python train.py --attn_scale=0.0884 --warmup_steps=200 --max_steps=8053
Each number is 200 + 40 x the weight over the matrix's rms, rounded and kept within 0 to 999. Layers, rows and columns count from 0.

# layer 8 MLP down (transposed), 3136x896, rms 0.0249, rows 1407-1412, columns 672-783
210,165,248,236,164,165,276,200,198,151,156,236,255,209,135,188,160,214,262,160,211,255,231,249,138,197,137,171,172,147,217,192,263,148,181,168,284,180,142,279,178,242,250,230,232,191,193,168,245,234,226,194,218,164,250,262,194,187,94,228,168,178,226,210,167,261,126,185,191,129,200,300,186,183,208,220,191,210,115,220,193,196,202,198,239,193,205,210,203,138,172,191,184,213,183,187,249,188,214,206,192,230,139,236,231,266,172,217,236,240,230,183
221,159,107,285,245,141,292,240,205,293,225,211,134,265,176,177,170,106,199,204,235,162,221,235,144,215,205,276,256,94,145,150,153,186,247,171,223,261,199,246,183,207,190,218,262,214,309,151,200,176,175,196,182,151,261,192,155,146,217,155,198,169,156,209,183,153,101,175,182,227,176,172,182,233,191,230,170,150,186,245,239,243,210,196,244,213,255,149,207,84,115,218,138,168,114,192,249,238,260,148,267,209,103,137,149,172,205,187,180,192,152,189
173,212,242,179,255,182,222,246,269,188,168,135,179,185,258,221,288,277,221,194,217,234,132,150,276,211,236,326,135,250,296,148,212,216,217,269,236,145,189,218,167,208,221,257,242,262,279,290,306,288,230,258,136,179,249,218,244,175,105,39,182,178,213,198,154,215,263,157,142,218,316,176,120,236,236,250,253,215,91,240,176,248,194,132,258,161,76,146,214,195,223,150,261,153,227,183,191,203,182,209,251,182,280,204,195,145,209,90,146,222,206,222
229,242,132,161,101,211,281,246,211,217,246,258,153,190,198,179,176,248,230,212,141,104,169,182,180,170,254,171,206,308,239,283,185,176,209,191,207,133,253,167,171,200,204,212,139,221,221,186,194,206,188,183,272,210,244,192,211,232,217,200,106,174,158,220,214,201,221,170,250,150,183,224,210,216,221,194,156,164,209,229,167,171,195,163,245,210,177,110,272,223,249,259,241,228,242,124,184,171,232,164,206,200,220,257,214,181,197,212,274,206,176,176
190,139,160,170,252,224,190,215,164,235,299,266,261,279,169,252,176,187,178,232,157,257,140,216,179,238,173,185,248,264,211,156,287,227,231,199,157,262,244,198,201,197,179,178,221,198,227,274,184,288,200,141,198,217,227,171,252,156,203,264,208,288,121,207,281,247,208,250,227,142,145,245,110,142,125,161,288,215,308,239,126,286,164,209,221,197,172,211,191,269,286,223,153,153,173,163,171,231,188,202,176,254,221,217,227,189,151,192,176,203,255,211
242,166,182,230,180,207,254,146,152,143,158,175,201,280,180,134,199,176,242,189,221,196,165,260,158,207,208,161,166,230,229,257,296,151,214,179,174,158,243,225,174,234,120,184,198,246,211,296,220,228,222,198,177,95,246,160,221,237,303,251,107,180,181,207,256,166,183,269,199,260,290,236,203,295,203,235,211,190,271,180,147,180,208,188,219,149,179,240,286,212,176,235,131,191,225,238,215,187,261,214,242,207,163,160,233,220,222,237,196,227,201,205
# layer 8 MLP up, 3136x896, rms 0.0249, rows 1408-1413, columns 672-783
206,215,157,301,235,132,303,171,241,175,178,161,225,198,199,163,178,175,154,200,178,200,173,238,204,210,186,183,294,170,179,208,140,225,224,215,178,171,77,231,161,161,165,150,262,247,176,169,295,117,206,187,234,160,221,139,202,178,189,258,222,152,135,128,180,193,215,132,184,172,116,219,273,239,180,171,193,216,201,208,239,301,250,231,183,208,208,177,178,185,155,135,152,224,136,138,219,183,276,218,195,243,212,204,176,172,154,197,177,181,233,190
218,193,210,201,265,250,202,235,268,226,156,213,185,145,276,166,267,302,158,141,234,202,254,111,217,270,240,284,173,212,231,223,224,235,202,261,187,204,215,220,166,165,154,219,197,197,160,203,272,214,211,186,181,193,208,195,246,99,167,138,178,218,229,190,190,96,213,167,221,209,261,221,157,155,182,208,219,158,142,124,113,178,224,124,182,251,42,179,178,219,192,197,217,177,218,192,228,258,127,185,176,142,287,180,235,174,170,165,216,249,204,198
154,269,231,225,212,233,200,185,246,118,192,246,210,134,158,173,137,199,177,247,154,143,209,215,199,263,267,157,290,200,190,328,163,212,221,228,205,222,175,139,181,175,179,202,213,173,207,188,179,198,263,203,168,193,164,163,203,258,209,254,182,209,263,233,157,155,230,258,165,190,209,179,195,316,197,233,191,243,253,294,219,206,220,135,160,152,162,189,202,200,237,204,166,169,179,224,291,209,223,204,134,174,184,281,194,171,295,132,283,161,205,192
223,248,228,236,229,226,253,147,203,171,265,197,172,218,244,170,242,85,157,213,149,225,228,201,219,132,199,220,199,189,233,179,239,220,233,168,167,225,265,139,197,198,201,151,161,187,256,171,281,183,194,202,270,167,205,124,262,300,169,128,146,232,246,205,194,182,121,292,164,193,242,146,232,213,199,243,225,218,309,174,160,294,157,244,186,179,130,224,261,298,183,224,209,147,214,226,180,186,177,177,248,230,280,199,209,178,168,178,232,207,138,192
130,239,253,279,155,161,199,196,208,186,212,265,167,261,164,184,202,195,177,218,234,172,194,113,269,244,93,230,156,168,280,230,155,202,191,198,196,251,151,159,228,217,229,189,213,179,197,210,209,192,249,157,128,176,188,243,190,191,225,157,149,128,204,242,233,228,248,198,148,173,187,255,218,139,239,217,177,205,237,187,153,185,206,145,156,230,141,219,237,174,139,219,222,258,201,227,288,235,170,192,259,161,254,247,130,180,255,156,201,179,255,243
188,174,207,238,173,227,188,223,171,198,187,183,191,252,192,209,141,174,196,147,159,211,166,195,251,247,197,215,273,189,272,199,191,247,210,212,232,212,182,238,208,176,238,145,178,271,198,179,259,205,198,165,258,216,202,182,225,158,222,202,204,180,261,145,132,205,161,255,212,178,189,130,173,196,215,284,225,232,164,170,202,169,215,221,220,211,166,194,183,215,267,208,192,202,160,230,204,194,163,216,203,214,226,192,184,247,167,188,178,198,165,202